Part of a small language model's weights.
Architecture: rotary positions, untied embeddings.
Each number is 128 + 32 x the weight over the matrix's rms, rounded and kept within 0 to 255. Layers, rows and columns count from 0. Numbers have three digits each.

# up: layer 4 MLP up, 896x256, rms 0.137, rows 353-452, columns 192-255
# down: layer 4 MLP down (transposed), 896x256, rms 0.132, rows 353-452, columns 192-255
up353:140135081115117084114084149121206080126144124149178078117112129090119087151170126117177111100076155168072086125139084079069143110119157121123094090092083124174129130107051165110119155133177117
down353:105132142078129162098089138143122113140123144089130123146153138099112140065143130101123148110166134136124199089157139168138176161066133062098177105096101136178140125149188113112134133108100108
up354:098079116088120093056157208118106164066130141166112128157126131140131074108115122159087187169105141109093101167109126131131089156107169150141228122152096155133152105151122121123154124127062137
down354:114083162098097096093109088144134134121128152116123151129144132124106120153136128142129137104117086060075090096154121106095152102148056131080137095160159128150127141118148105144124105107102082
up355:157127136141117118091140169136090147090080122111172185167106114098146110130074100072179140144144115101118156140084189159179103140101108053124142149109135109123139109152091142146139112118122127
down355:133163112129069121113113122134158144066157188129141092123173143144128148174108165173116152122164099105115164141157130180123134145139175099138145143141120072176135130027143143154168085159141056
up356:206099144139143086135062169176110098112125101168152159103145137115114132129086139125069136132112096151100095137155109155154140138150141123137162122097127135144087141118152145089113135185120131
down356:168129101169152092099160102127168170100127120127089076124138120140194095087114108185145115190172111123135129118121082089151152118132110096081060057114117114070170112147147141158141080141121089
up357:023082159116183092140151110080161138105126129143124153141180181158118136165111118100099095103159117167151126123170120107072068141156098142154153141105088146137155090089117124105080129110169176
down357:144113156154102141122159106164192115102078132202170133120091128118158161205123142131115098136088181142181118110112102150147067109162173140117057155190169123199137118102151191139116059192191134
up358:103119091172130071114169206128137125128115126150142076181159134102126152153098143156200129144143179142110163106117099201117149179123171153108116135102148085125142102136140126097157149086111138
down358:103148127141152170170152141105155185069116132116144116133135090127167162137074150128110060132158175154122197143127207059169116115088085173150117130095112097215117122100145075120133137132092147
up359:156042151098107128114124115101109077185109177134123080119170093136128135147160142122155161110136085106105146134149116121107075107140212083061118103070174131138127120157141144167092174119176154
down359:057078065149103148142185180152141117093064173145137138129128113109147145154104131137138135141129114137143127174117092179172150127146141154144117102176105163119150111124164094124095154098088157
up360:113103178129113144094147105123101104149121137093114081111110131118141102141114145195142133124156049105094141185116171169155112153174137120165117162142087133118178135100116120157157105103131129
down360:107121142090094108182105142185092197168159191121172118196136138078070095113155095158097123112104148131099086083119125118133096147107178157103123170153102135157103120131168154162117107084104090
up361:125159179133120145141122105116158138198151083101137143105100152063143057154106111099164124106138093133147131112113098133125080029086160133111108096095103102124162142118130142155134128142164217
down361:129136116174160146186132147099098137102133087192189109117144220132092106172154145118135172145111098177138120126139075182126120145088151114082157184092143078154112144083170106118153127192096189
up362:120115153144071056109070126161141142116099109163063118130140158105094127144104166141151073155155083100091128129089140070137135099165176146126144107102172140089148193154178092121129122071139175
down362:145123119142141156156100125110167143102101121099131124093067074134100165071105155115082109148141109141112155105179121110143179133138149159102115138120135131102077106199072104083135140158083128
up363:108123163144135115166165135164162151088159073168031112182100144119105124175175151072048106115111123101154176135141060170134093095178050130161140062117170075122079109084095118116185171073146140
down363:145088151136128167118112144059096110118098119175138077105121111147131101111080144051173141096183136168148124163068069179065140150093152136130148130177122114135148087172171133071114171134077165
up364:113142069176140100117155149127161134129135132197102119163117130127123068172110158124132127175103089105185133117136094090197101149065138142145149147154177148110074076101167096160161087157130098
down364:146144116060136156113119125125147128199147141117157132100134133161114167111152095102134174150131171092119114124169147116138133106112076125098207141120106097138116177143078064166064157086131077
up365:081167143154114113128126148103115120144099167162119113134126117139096113101142077190118146153133127153120100126128167108133125119144146079153110183156112106094124125164093149157085135152163098
down365:154128165139087109159117114119132099155051122074108087118145143158153174097163147189078119105094181064178162128153164154093145119120150158133134093087103137072115130148110130154102162158082072
up366:133124119101116106130135116152108080155147109133122087133114132143158133098114097089092152127162099158160128130083196133092129117114141204181151160102109109126128137195069123104137091133079041
down366:152145221141114121151143146112101165111161099150153103171089109153090175164130076128152131129152184148087141201152108084122120105113146116085179138106161142137131170124118114115135084140094147
up367:071106124137103084177082156120097133078162156134124114146085112153132164128125107097124109127119138119115091123112112135136148120150122102102155107150127158100103102068100096184156137131103134
down367:045151120062117129085137078129111097134147121134141123164109102107130131144141130087132126139138153082105151137153135129176097118142148068131156095120106157148111099132122124144121104091145136
up368:149114100099136121089178130109126122121153076080136087136141097093128128159139096173171073137045152169126117148136046134177156148169072167193099097055154097158133125111093139076089130151172156
down368:124139125178142108132160093181087095166142110078140095126088089189146137136187151155185137175119159135147197085119127125056122118159114158095110119158111104121106140132177164072192156136161162
up369:109125107119183174143146102160065099131133062108129155180147130109127105086148179148110120136159150184105184147124107137087080137082180100152150111095106121121130222097091165125198095163159128
down369:150158139116142097133080130092191093119122105156084108119113154193096120132154117098102152094126117161140150179114133066157102083119100177123122102154163131141096166137077093120128123097096121
up370:126174153128125077111141138150084170130061139122115165138157095128150171117022121182089159158160139143142151090135113091095139119190069100131103129147129113119114119103151172124109129176067169
down370:142123095200094086139149180130137166080218146152149119191153119139147104121205169114138156131170052141200107093120139206109142111136108087129140163178167117090091129132141110118100119170206105
up371:153112158108140129107091132113096153145161104107120143116103158158105170133124099111148133137160161124151122108114097120104133111101128134097135132126149093141056121138119090094144140111110113
down371:100109166118121139131126117121175145134115118083134129155128074143132128103187103135089168080134135148104077147121097122138155149129062133114145056104144106096135159163144142092079149186161114
up372:088110137184134103115190184132075138143139118136061080122101107143099125137090129118126124112119104133056091177177126130144122150176127115129123187068068153129133135127144112139143135152108140
down372:064068158073108100166165126121124104122130071129114142118121172131164145102160136095104102131135087110042095128105087110149165119085142115112187069098089164143109140115135148113162133109158163
up373:154163096122082129163157172116102199147099115087119147125081117154151169110145106085082115135114121122165186134082137123114133073137202100149101136097105098080138206175132106083140121121124129
down373:127132144152092110165084172144152064132140094148132141110132082079119108120164156128108115100151073137189149109121114161141106115057143131139142166171110104094135080148105096135129180142139178
up374:122105129074101080193136130165113135160177141101178089122144131125139142103147151034109124143137093206107166129122118132141183148062106126149116105110116126111141151197148106114092140146167162
down374:090104124106136151161167147119087113092146102134151141161137150062123101186139057142138168146120112133130123129116155141129158130128120168130135107129195129130149118124111120155178130159209176
up375:178123127133121102129158048128137109086078115129142106186083164156159176103142127083161082137047113126111151159104162169138114108101189087096071153178103122154130098175131098132145136125175071
down375:107165191142193158127122132099138127183092107090093009172132124142115162117121128099133031163121128116159120138129099099151172144081137124133103206125151074132150127133138136128162105178134078
up376:076156043132158090104110121109132117100108093159116202149184147141120144175182168101136123111100185172086123139144153111160163110175031094147099171106123151112139137102112131096096115185119172
down376:076185075144127131130137097103133107169152140092177100099129140126117088126115100139111188158057135079123095177152112088149154182127173160122082143139150224143174103112118193072107172152200170
up377:108142134087140155136084115100154188114135121109157095157153109110195080098153160196142119081107079090160099137171168109117110106097125151234075164124099181118075075134122130161187092153114176
down377:132137134167168124156153150141192160107078150145055140114130167068125113143108092143085121179141153141125121132124105146153113096162149211147099171134127158128095146171137127146146176121122123
up378:152169142098089099089113093130168099135134134159152137143158101146095130145137145070067120145168149124151098163103108136128110165202129140064147156114142108119099136120145091103092094127120089
down378:119122125060078126177105149064099106127130142089102107146097131107123149090099161104186089149134177123087092184086096177205167162107143098121115176198127142097098140103082162102113106152129131
up379:131102120129173120192183098168144158120152123125128168158112141132153162102100155137129087121130119111096112196137127119118189118075082132087118106111134098131134157094122120211097136092065139
down379:176172141135130135165119169155157138122114148117070098133094115133126086117091129089120071073144116106118137135075143151120155133125090122116156114136082127115098150193108157156098124143124091
up380:111100100101162134139077145112121117169117093144127148091104081128144093202084096120121133123143146118130137136112095131125155134213122141108077080144139130121176171120150092130126101147125113
down380:084134109123191119129120070108124110138159141076076165152104090170152103107179126111138098161196103074176144106138106161115160134100147111122141099124187105076141158117050114167162081177157151
up381:084094136169100133169049116109143113126106150080180104120103157104142176172077105151031147107116130081134127103151127143097171073126133120114169069116123130152220177045135102163090109146110134
down381:116108187134138171121102125145133184102101147145132123112168124143132097098150227099181085102132130129090140137074185115153127151136153114115143095170138114112082154142145109114074088103136148
up382:166093110165152179164165103085117126145115191138136105116089150134109078204140092145154171161114141182129054113154101152164176149125107121105113175138132137076071141124156133121120212183142142
down382:105098144128121143080081164082142195140126054145119141137149139149139191150149141190200080117127167155162166141118177180149138138133092092153136145104132181122135148081131126083122136114073107
up383:155150142113183133160050166132130135090123128096117154103137133114177128148171187109079144133126106154057148133134112159090159109145120211187144052123110096117154074155140166131154125105142114
down383:076113117142125121093119141184124161098147118139125172119155129087069131113058134089130116082159073122129138224114139135111155147156117107148176122109123150102135155068089112116085116124101154
up384:151130114184108151150078143191114122147126102149082109090154114179175139054197162111132149168099101110113170124135116071123132188127115122123125131180126103166099106160110146169146155094108180
down384:173168173137098120112075149152131092136105105129101155138103119115116146200091151136077071078118141107066138160098086166121145110088127113142131086144092121144130168135148099110116077123092065
up385:104066158114133135174175136113181114043176136103178127109133171123121103080116143106129095108135120118108160146154158147081173123149074187199081075102179176105130100092054128105142065154123117
down385:190133121107141073089110143147077122195139082132155111133099135171167113168176136155152119104100074091087142128113126101116138052195121124100113120143063110114171163217090153115187094043155127
up386:185185097099114109142109042108120148105112103091113135173091149054121140183131173150101151085178165117124087124106104128128119106103053087097103109099156105174151174119107126176161057053117175
down386:129178183197141240153147151126096144127121088133119110168127081151130170013080127157111098120137138180158105108161117106134107126117087139195097221118149144155136150120160114131120124120121111
up387:158111134084147151112137172148180122120107151116129047100159108112117094142116078117047094106120087132111137115144179112126134094149174142114126137150137106123140075130127102156083134120169119
down387:176108129159146167074177107116081134056145148108121155106076129131151110139135171140148132111094090145111163081096136095116145164117139156047128151118107146092117106185147166119135094112067147
up388:114165104106106112160110121120133060155143154153108057122177141139119128131158178205118114159130199132172173183130157174186156170136191135097178114134128101110167134186139113200148138114171106
down388:128077138103116104095105082155137100115141087149093152113129143088118134121140153143103115084179114130115088137092139109132114081221117135117118124109156140121112136100110154112128121178118129
up389:100099081129156059111077118117088154080093112077176119175124148158144166164135174114126128193076149136124186136151122117148149172108131102167143149169165107109080131167111054128062133156136187
down389:090144113124124165143136137113101138120127106089090153118166133143135071074127130185115170091115116102143155134144133078143080107197100107121124137098154104118149125089103068130130067160101133
up390:124147105132092075126057163112132129118179119132189133134092116123142063154120214126137117139171106122110110117073093186118143127097162127166075120071130144124160075108063060075146145103093084
down390:154116099069144116099112124157127106123172109209143136130118155121180090152146118186141123095122157115096146164115116112101127100114146124123160138109171201132158131124103143144085126163147122
up391:163113109173070201095147130105111145107164144119097168181106073087127117087119094161088130105127143157134085121136112147106142147167139163083150095174139116090149102126172099104186191058090149
down391:109162095123096065135139135084103130137068123147102160106121071108108102173135152124127109161135100166158134096114139084127108100083144106159145123074112140059147165108059229091128062148159165
up392:159130185116141089170096125124101161140157139156082159115090111091114193082154153085126107068111141099117148161136132109073175107160113143164164074180136073167171192091182117104087112115133094
down392:116166086203152180131181163156155138084165064142047109133124166098128127160111133077112167166153124133140134159115124126096124136100111099073115157071160082125159146121164134199169167138115094
up393:137146196194060141113116118107093104093148109130134131181192109121163113146129085013103164116101174169177139088139125130115169163120124109119131093142119115164110075128093052138193096145101119
down393:150154117145116114115063098118076178149155079139088165121102135146141180125120155129120128153104143173122160080108078166138103143090137069096133106133132099163070102073195135107203112141117103
up394:200147071138146072100074110096166106214098119102114129151110089123188161154097234095107111149168189117118121150103136126138157117152110128147132139115172164152112155127118137139123136134145061
down394:185091115170129115148141147126165116104154115183115163120139190144169138100118110138160155082055079175108073220124129132154097153230129133104121173137183169135154132101132143148132175161146124
up395:132027155099197103112107133140147090129149152069162139168145098123088089127100115070087055125156147117118130159129123134092099117158075179134077127153138107218097125135133168137096177125114163
down395:155100105152132077144156127190113120105151163193129130129131143134149103213100117080107180179124131155170193116139095181136197205117108172184059152189163093094099204124205093145123064099182170
up396:127109084097152118149093066145097069187134144179145117204157124162089116162155148127100146121141126132115141129109116100150129220111089150174173105193083100071123088163140119119149093136109129
down396:127168121111126113103167146119160145079171116101130109180062169125122120098126076110111162135070089167096084122160195101091139153163174113087151103205095110119122141171086172112102132133145164
up397:126145118074136116118063170208123162162143135063140137125168176125106111112162110128070155136112096180090113129152131176118142092126153169139141139129087144121112096154159109124176160104123152
down397:153150174059156207156118154108139141114091104154124137126118140133126136177125143141136104106175159109135147092175153101142131150136118062114154131190148148154110086158139153116105070124138115
up398:141112127121148122102127105201123128173089062057144125115110133096157167129150129129108151108148108143161161132101129140140125168093086186169112163084095151133116144132129118115136174086083098
down398:169086150155144144148153150116095134122124098082166137083168083076100141072191150136107163115164105114167126118134092181124113128134134084108195053120089145132118094112126076159135146113121134
up399:131154083115122158133121131175085133086118112181158165138151123152099146121153154156052120133175140132173171184092137169098149086096136153107136095120088161148120132086191062113080162065126112
down399:177111098119163142143107178130120126129138143157139048073104090160101173051113164113195139142043128099093188143107155144124119134127146174107117190157179142111167146149139167137148129142147127
up400:083126069127091121150087134137097099096109125135103139100095128085146068224149106116108104144153125092087148129065099165121162119132079080092167134124096139174111090109145108083093144169119116
down400:125203118112111127136122111158185165128150121083127098124082176155119169082139107160157107150142096088154092116136131139035112123122080141150135171055094169184090070083113138119130182100109124
up401:162134209172130172144122111119161108099159151085105084171094121174115155129110099075122059183129113122111162142115153122086085152095174152158076144116137137116114146162148142148094093084104170
down401:155124087109136167141178094182130112105106132097153143102133109093111063155094128094117157139174098118177181116172071146163113088075135090145132130119152090094204123117170212114140200098103139
up402:149202130139130122104071135128148090127184127142091089138113149171175133116085123123123103122132121100172159151141140169082170135169158127126102134110068131149144179088169060138128091124120190
down402:152108090096130104120089136133162144171159152153135103141183170129117115137157095097135101206148101078158131142125159090139077140143127117147121040124171072174133164138099126138123171119174108
up403:079168094157156179125123130117160118121137117174102122154086123127133158199096163096111112055159146126093102104155142095131191133149142175132095149061142141137173091130157094067171140135123160
down403:123037176160109077073139142173138104077210176133136148145110078099097144096097106114090182140151155157102140204136173133080109137141115173081058153149166100097159135096178115115137170100164126
up404:132127103097085124108115103123191096144123125107094121111049142137111163112138116177141099165102175116096118160160181061167142123182103127161150118187095133146131175156152176120143193110165072
down404:134115132148092203093174155123117167198159134137104128103080160140155088180058093103125091084118143169148163152134154156099109105088077176119104103140142123138120143108137139179125059157092087
up405:197072212119215137126090170141149164039142103084134092100143132089097174152072110064167138153134140108166088105146102157125085113109078178070152154147153126126128089124096143122082158041124090
down405:205131094061235144119121058112160135099135127136100168072128173093111015119197221122160159107139145126200157149150158120172158170101146068146053103151095079105164106139098173134137129136122044
up406:174172049038172086129150156121120152154147100168126160141087110115162167121111122126114192094105160107139133106122182110114161126122117105109157157112145166086148116146125114114178131106089178
down406:082092131105132107130112127149160110153084160126120103105154113182089098128184098154150125140110145120131103115115195123131150162137115129156150093124113090135091148115171097061104116151146132
up407:136147071093139103128179129155166147125145121130134099154148074101149154151127100151173140155083198113104136174100067144120100131129145126130152131100150122169137107114113125147127160088107140
down407:118158093171110163132181148157112150162168107114129067146135094147224096124129113146116136094128155116068193089172163137116119106145147117152199135140175069127128061144119079085136148103138135
up408:170119119091160120132151153188156164095097125191130102138144113107096110112134094113119125094049176071140190174085168115100082118190165172090176176176109095106077138142128114129107102192107155
down408:101162141082084173114169177122143157102110167091134119104131125160137159162122131138137142148148095080125116092135117125126154065130069142155125128078071145120121082166118189071117086081079088
up409:159112148157109122095076133056080159120131089138138094104123125136150118145138082126157148123160155136140120125081153124098182091112129104124134061128153095126123164228110057167109168120088108
down409:095143160127115083111113113081120177103114106130078166127125139136128120113145128115148136145131139135088137100086133109069109116137135136098130127113127141111089150106141086154088159099138159
up410:160119149110180127188089161159113153187161095124188081188155095145204167072124175087138165121116135104145125141084134121162118080118072077135172094189114146169171110136134144113180117108094103
down410:102140116162150127142127112183151067120101128160140108111093138127141068140148059094138040078149153179191066148110182153118065051132160098118144088130189146104138109123162157137094129160141107
up411:144107166072139124079122143144107095119182137169154104106178136106114117149108159099145133140131125128158132152153131153100153098049129076123103117153125113142113116162126191087158060085118192
down411:122174107159102120147190095075152121136140178092086152133122100109138114121097106125106128129103172140130136142148103129095155106144114159116128113131090109124154108108120072114178168137092107
up412:069161107199125111131131163045170059124074138078180055129074142164081037099135110068086124128092085143119091231121080114086081153102193075113179128060149075115109113106126080111108043178151148
down412:096083070170147132120159138146181158097110165102116197169155142127177129053095053152168163179182137196196167132112182191163144150104136173117062111204126122168164071088140178108177070118162126
up413:154149088139082100090124214143146110127166139137106117067126160087140171152107151170064140132174172146156104163161135165153117131133132138140073158151126090098168073168127202087152106107070164
down413:120176133116137103080139143131155091134155092098072158100086110170091053156170137084152144154178140142120140101130164099126139106117092140168109095155122086100101110146055122088105147127197136
up414:102160112112109108108125166117095120109167106145115167152133187115123143151156152085140140127086133128112076135077116124108110107069101158105190115175141150136088139151126149103102166133131114
down414:148157119113106140156130120112134179129146148077105074114185107145080182134103140138092183155136077131184137109119147125119128111195126134169100123070128120138189130119122138141136125160097129
up415:110131040127129139144155133136173152158152183106134124116159183147152150137114161087131118165139134110136098138101129102122101101108131089192106141109091102086102120091137157087155108147177111
down415:110096090079146114129144184128111102097166148137121107196135117126160077161170122148183156136117105131112072121139126115133174136112119147093047118133058114141102108124152125142074131122073172
up416:146107108135093129083077113130139107099108110141085143133139148123156207153113045118020125132107192075102120122098105092095148144115128136137133119157149090112121129080074109154156104153105162
down416:125157169151172123156112160094134108126113173152075172176091140137108090103143212147152109108142111157105185110112204148130144099133122133017079163146107197131153129134087148109117163145126105
up417:109107173096155187112103167101094112093125115138093169066112093160161099145099096150165104134168093160137080135133148129094122137147128072089075123176149149132119072177143159129114087148068135
down417:213094151141094150198143204025090131113135087197169101136158181185090110103197138149097144117117116138136117126138063124168149107133098129160159143131119128125111125128155171110103112132131124
up418:157122074119169108135157143082141166111142116173169124133169137155109167104145145136109127128116133131085125138151140113077125144128130231092191195134140055145096070116116105174156103135114111
down418:103110163157099190145152178130128184163089134143098133083136134119133194148145182128140091167110124185195166115072114136194146123125077129178040139145133118107116154174172173086088134138145202
up419:109045087164118127108101145119109146073092103137155170129128155076131106126157143112138110187142135168126142152110144147120118164124141156143115178156120150176056164190129161078055178139143200
down419:146198149187139182146063118138158181164135138133054090125166128097150137147168091142178162132102130198111126149109121195132168217139100134116086148139107166080161119133125085186088148102129127
up420:091095114091124147200197097139110075131124112133115163059148078119141145148125108188085108101149142175143164151146102171165149098093138118111147145131136155155105099093158123124135130186172149
down420:110152114118155097063163126178129126114155139112161141108145153125119101174140167113079128144083115145138094118149166127092162148180058130131139160094078123087185066146134130128134135166059114
up421:164096127188122133113144179139068106091166116146101119151105134104158143158147075092158077128129114138113196188112137120177177125104136134124150154146113100128141174125095190059186103148108128
down421:128134116112146124142163099121202123154154169099139119141144109084137134097083138185074163114092131092134151069154102081142117105150141135120148114096125179101115106145168102115077180072176074
up422:116109179168179120142107167107108132109075163160162103150148138153177098125138140077115105173166170097096110112094122077160059106137152096162112154088109117086111178117146108156101150128150184
down422:069148140146165123115111117089143112124111122158152125113177138133183117105130072164131153127099118051086144105110078135148140086171087114123074126122183111153135100116087135107120151103104116
up423:107141124143128128086152071079139138140175121185109152082170138124106153122163098120176184148123123171149126101156205097103089118093194092141178175097127170134172130074148096098130165145116097
down423:072150094135146095165137121127101187125114172113137124153118154105154088137152109065133166077142168146115119100137112165097122108113097140130127106167109107106138167112143069206143127115107135
up424:065129134097131142142083108147099081164122130102144146136079090094123131144095118100099146124110109061114147128199140099133108148078104114075078109094173127089101120147182119168149121063111145
down424:060140082102135146112125142167093171155098144130151089153129110113102073153105149143174155146126179099130138180163149113138131151132093115143156105146118109139193162143152154097071135136061105
up425:103169102152090113163161147168134119255145108140124094120126174194144099101117134117094176147163046178140145145100131147082156055032109107106111150088132113117135109162108164119157149143090125
down425:138099134212136093133064129092213176117107181163179166094143175127174100091134101152069062127148132135117131126110188138137143138132100062135097105120146139171114117120126110091113128133189159
up426:142121144099120126130088140152123081149119064185166153078118107110158109134158149101118156101156110127187113207183195094124135124195067143085115120193130155172094095105109130117150120128110146
down426:135137152154094093092140147100114160111054099070112096147134128124092122135158148138104145182105193176086102083097076124191147169165141155085124100143121097171168142105123121118120128185162157
up427:133182122130090160125074102134075177199107162171094119158104134113146136087141130133087107128150124094143122118126076162155192130111124122174093177135148134140108125161104096135098140116116143
down427:132121084083163164114070187162163099119122093151066116126135129091180090140100115140187159108148122105136122161144151126078096134054107118089129147134138160161151111087112105172075176144106110
up428:191150174112168114135117118106164166173123146145179163131104096176144105139146111080093095130158132200158162172130102101125111115144142169151153123137063075120107133122118161116127071165168116
down428:107103118144045085118136106081131097104095189147059150102151180161069143133144109165134110118089045073135097104153197185117127136150166013062154115140134169146133088127113103143105141033102134
up429:126136165115122160107103130163093132128099115124125133146144113162111124122113171128097157094156160113118119087143132058097136138120128132136141184124137202158092115142128144049118208107101114
down429:168114094154121139064120121184074075061083111130152074150139190099183130147096139138112161121112134084114130170105091191144115086097136127156094119177097125074122125122136138184124171090153105
up430:120073139110146100060121147167117169162139087101134105120052109119063100150093121180158126115151173156115132143098091142116110143140122093113143116076171168073195163131100076162144084141127121
down430:154123136118090120136185102152141075162180059106137119174130147133176109101176094115124139176111151127092130153147117137151156073106140145111193134099113141142128130121114148076108110100121146
up431:152144117156192145162120122132156177150132121178115161080114126126122080110145125189106120055124087126130136162166126152130138141144128159066018112134141143126112143106189079077128084124102101
down431:092111118123140096124086094174124129109159153113160110113089120106111170133102139116085138146162068133155101178108167132137122107115136163185160058088193104164125183107121155057146181134135170
up432:099092146131158143140117118132076112092095089159159142123119143099140119126071122138098152108125153154108116154164143098163110083106136066116145113135109133181182135135210149117198164088076165
down432:157164148159096131151156114116157168156118087132096109151126116121142089161180121099190119130154072163154105089218159114178145137141098124151115170123087132160109084186161162137136161114152120
up433:124085062159154104094196125139065177142164147124154115124147133194155106118061156141114126106127067124119134166135145086161141138100149085168137113087085138083149118145103177125114120152162140
down433:133165189143113141137116122090173126138122089111175109102121129104081141122171122095115145100120157111134111101078130155100184069108138173110131110147165136142053099088069140119087143109063159
up434:143118145160170134086145095123169201131232139130169188064106092134187202100128114128110122154135073146135127105140187144123140094149132105136120102118160109084164133093132086090110067112073108
down434:127116129161162104141157113095144155181145162162171098122171076113166087162166105131122149130155090070115131140135147157161114138181120137110136057130150134170114137161114116119108172210095102
up435:107203146121134143047146171144098157122132133106155138113118168133189079104116093091121149116122159069127133174107144079132100140155144154147136217161111124135180085120123165087132144201059122
down435:174172126172163100088151255112056116134167084125160135156143140123105189053121193157175160088148112158145126147123134124141129192119218141126131202177131094120127095152126135090146106130149126
up436:139126111136110099136095185097147166129132152114100119167145181165069201171174088049131121144091111140180045134122101116122104110126144104127126133173140137146128132169086154094107165150134062
down436:128080137133082090123122106166137185078059102145106170157056142112225040125105068119134138128110098151140076113178118138119142132153072198132190129121151146151127076110163162138141138067121131
up437:177152165112131098070112158154122124124072062148085089052126123069189160070131132143074062096128091105110127151110176203115095139127117148075108130075042063136148147105093092139121143135076139
down437:063126103123127141175112110172126130126157126161109123170150141159062142140161155125140134136135145090117078105103140149185128126172110130111159110120187106071065105128167160152083136107126160
up438:119079127163036102120112124111141150142138151105143131184107145172165134121101101084150065145169153089082174117099108155210087133095101149111120104130140119120153091105095161125145111132120110
down438:116150142106072142089135146208135078154148153111186143098145189084149126081103152102139122076120090135143139105140102120116139165099133175166120158113125123115140155137087112145152163107107111
up439:143128151142114099171128134091148085149134098126145073152133119090091121146102151138125095208122156118144205146130158073110092134110139150175103179143132095112036128157154123125127162180186101
down439:106064046148093145112185099157075101085141152170077046140140133145117187152096092142173169114117162155157094124135122180153102033162092126094130153141157119169169136098130167135195095108129165
up440:149139113106101192108100097094159132113125133099133152149116133099155116139094177190070125131129104199144172148150121120153124152172155127127149135135106100133138096092133140145087121077112102
down440:144084124109141124095116114168144164157114105119130155102168072099123166138183113126094093092093138101173110114109143104165110107106151153077169156140144150119095124206161155066110151100164119
up441:097129126115057036093107132180138128104104130131170115139173145115125197213109127080166161140146138027167159118197170145106136125097130102159129172100127071133145150160125133120166130128123188
down441:140084087149156123178118166114153175116114180154186145148028088200151090097098139141150128183147140138124141087123104119169110214149147165133096150122161166139147146099090130103186141104114159
up442:142118114144163057090105128100091165129156153145115093114086145110098146087100125102111090199149105132118084107118055124149112082211185106130090142129150167111091081095159078122188116111115127
down442:176147135106109154121123157137139078071116105084159081125131163125105115215140127096146204106121119107046126137136132179117103143133126090109117055147228084128147144105104122103166131139138156
up443:151124019133103155182175128122087135124169102143125135128124105126151140175104073159117140178128139098115146106093095151121197136149190083092110137097111147157123118088131192130163100140125121
down443:097135133113124123155166117129101133109096129126111192099120141149143119110136131122127141118079117105126187092146108138152108148175100118142156107127108100128122100114098121113130097131174124
up444:124114137095120136150130167141175127127117092192106159097105102102138126148157113196133134157131140156091049111133084156136095103151156138142095139139139088133226120166058148142164117194154160
down444:064154065153164152129125072080165108097153148081109139121145124128182123137184127083103106121126142141136127062144111171157203149171125103131086149123091144145127121187142064213140122144116168
up445:125197143128117095124148167097115106116088063128111169129128130148107069134137118135146147127135115115128152086127138148137095077108170114138124198123179141125156138112134144176146116144130126
down445:122077111142104129098078196159109113145128118131123127127108110096067106137116087144087114120143084141117107178134130130085080109075068141179123168208156168096057087091120127130137091150088144
up446:133093169123094122164148157088164097107160141144127108111117123124153129103151107098101147126203168116124099172119180150196139139115075163129180130153095090118151143114102177169122126096220151
down446:112124143133137155103085061183124139141108113126140130117156092150136145084133111132117113102092142140108058123148111121074139050100136110082097168130136164091075177102127118146118104173121092
up447:093096133102139162057135095114190127051113099137113109153079169164148097127136175097124189119135150082062122134103131125151097132120073148050099114088160085107169190104139134111154163121121174
down447:105103105208114121162140065138158151105130121118097108077118121092135136100187072153079084102072090075161127167115103177119122113116105157104090083175119189082128144166170155239114104136115117
up448:117054179102124152125123190096141129090149096119205204097139162076173156082079089115081119113098141106161127093147132167146153113135092161124137142109130091088167147116133171139115097118076125
down448:143148135092105139165125095152108105174097162164073125125114123170113091139141178112119124052186119112163167134154161125170104169146160147106134059094108101177124120161119106067107124129131089
up449:149130135150171130150119117057159087068114111119136122178073121167107145139066134110110122125095105182096079066118121105112122157137068107103123071103095131100087208126154115141097113084138148
down449:162157127092054138122108135146118105151107084132128130083096115078146143172073067080125084153127087173097111174126139138121126112150162060178093087121076132053105080123118173167154153159133063
up450:158114192128125126123074115089088185165149087103130180121148142123193144126119125118113123195059079143119091118144104152128138150155186102082114167110114142072129134162083123122084094217109139
down450:094124185137097139183187120106150114110186083161169147129166142136098091128114083159154093182157129100169132110096140080091191113168183131141126087125107098102088127092132157166156124144158121
up451:091062170115122134078097182119141079156148167170167164048164179112098151162138106075134145117120112141160137206125083109113123144102148125110113091116072202094152151067127067164138118188158106
down451:118127122156106186132150101113161112117132177124102075083134178186151079068147151117173072147124127134065149087156174110187122094104165152109123159103092069127074092068125154133116108138059153
up452:128104178127079118132093113077183164119137131133106124125098206052105135146149162136142134143181121143118177141183135205166117073081077089149150089061080125166103159170165146101137138076147126
down452:143095153178179121113141154154122130165109146136114118132123113095114120085129152086157105119167121123172167159103153133079061091143093149133158118102126152111109169153126110128149141124136100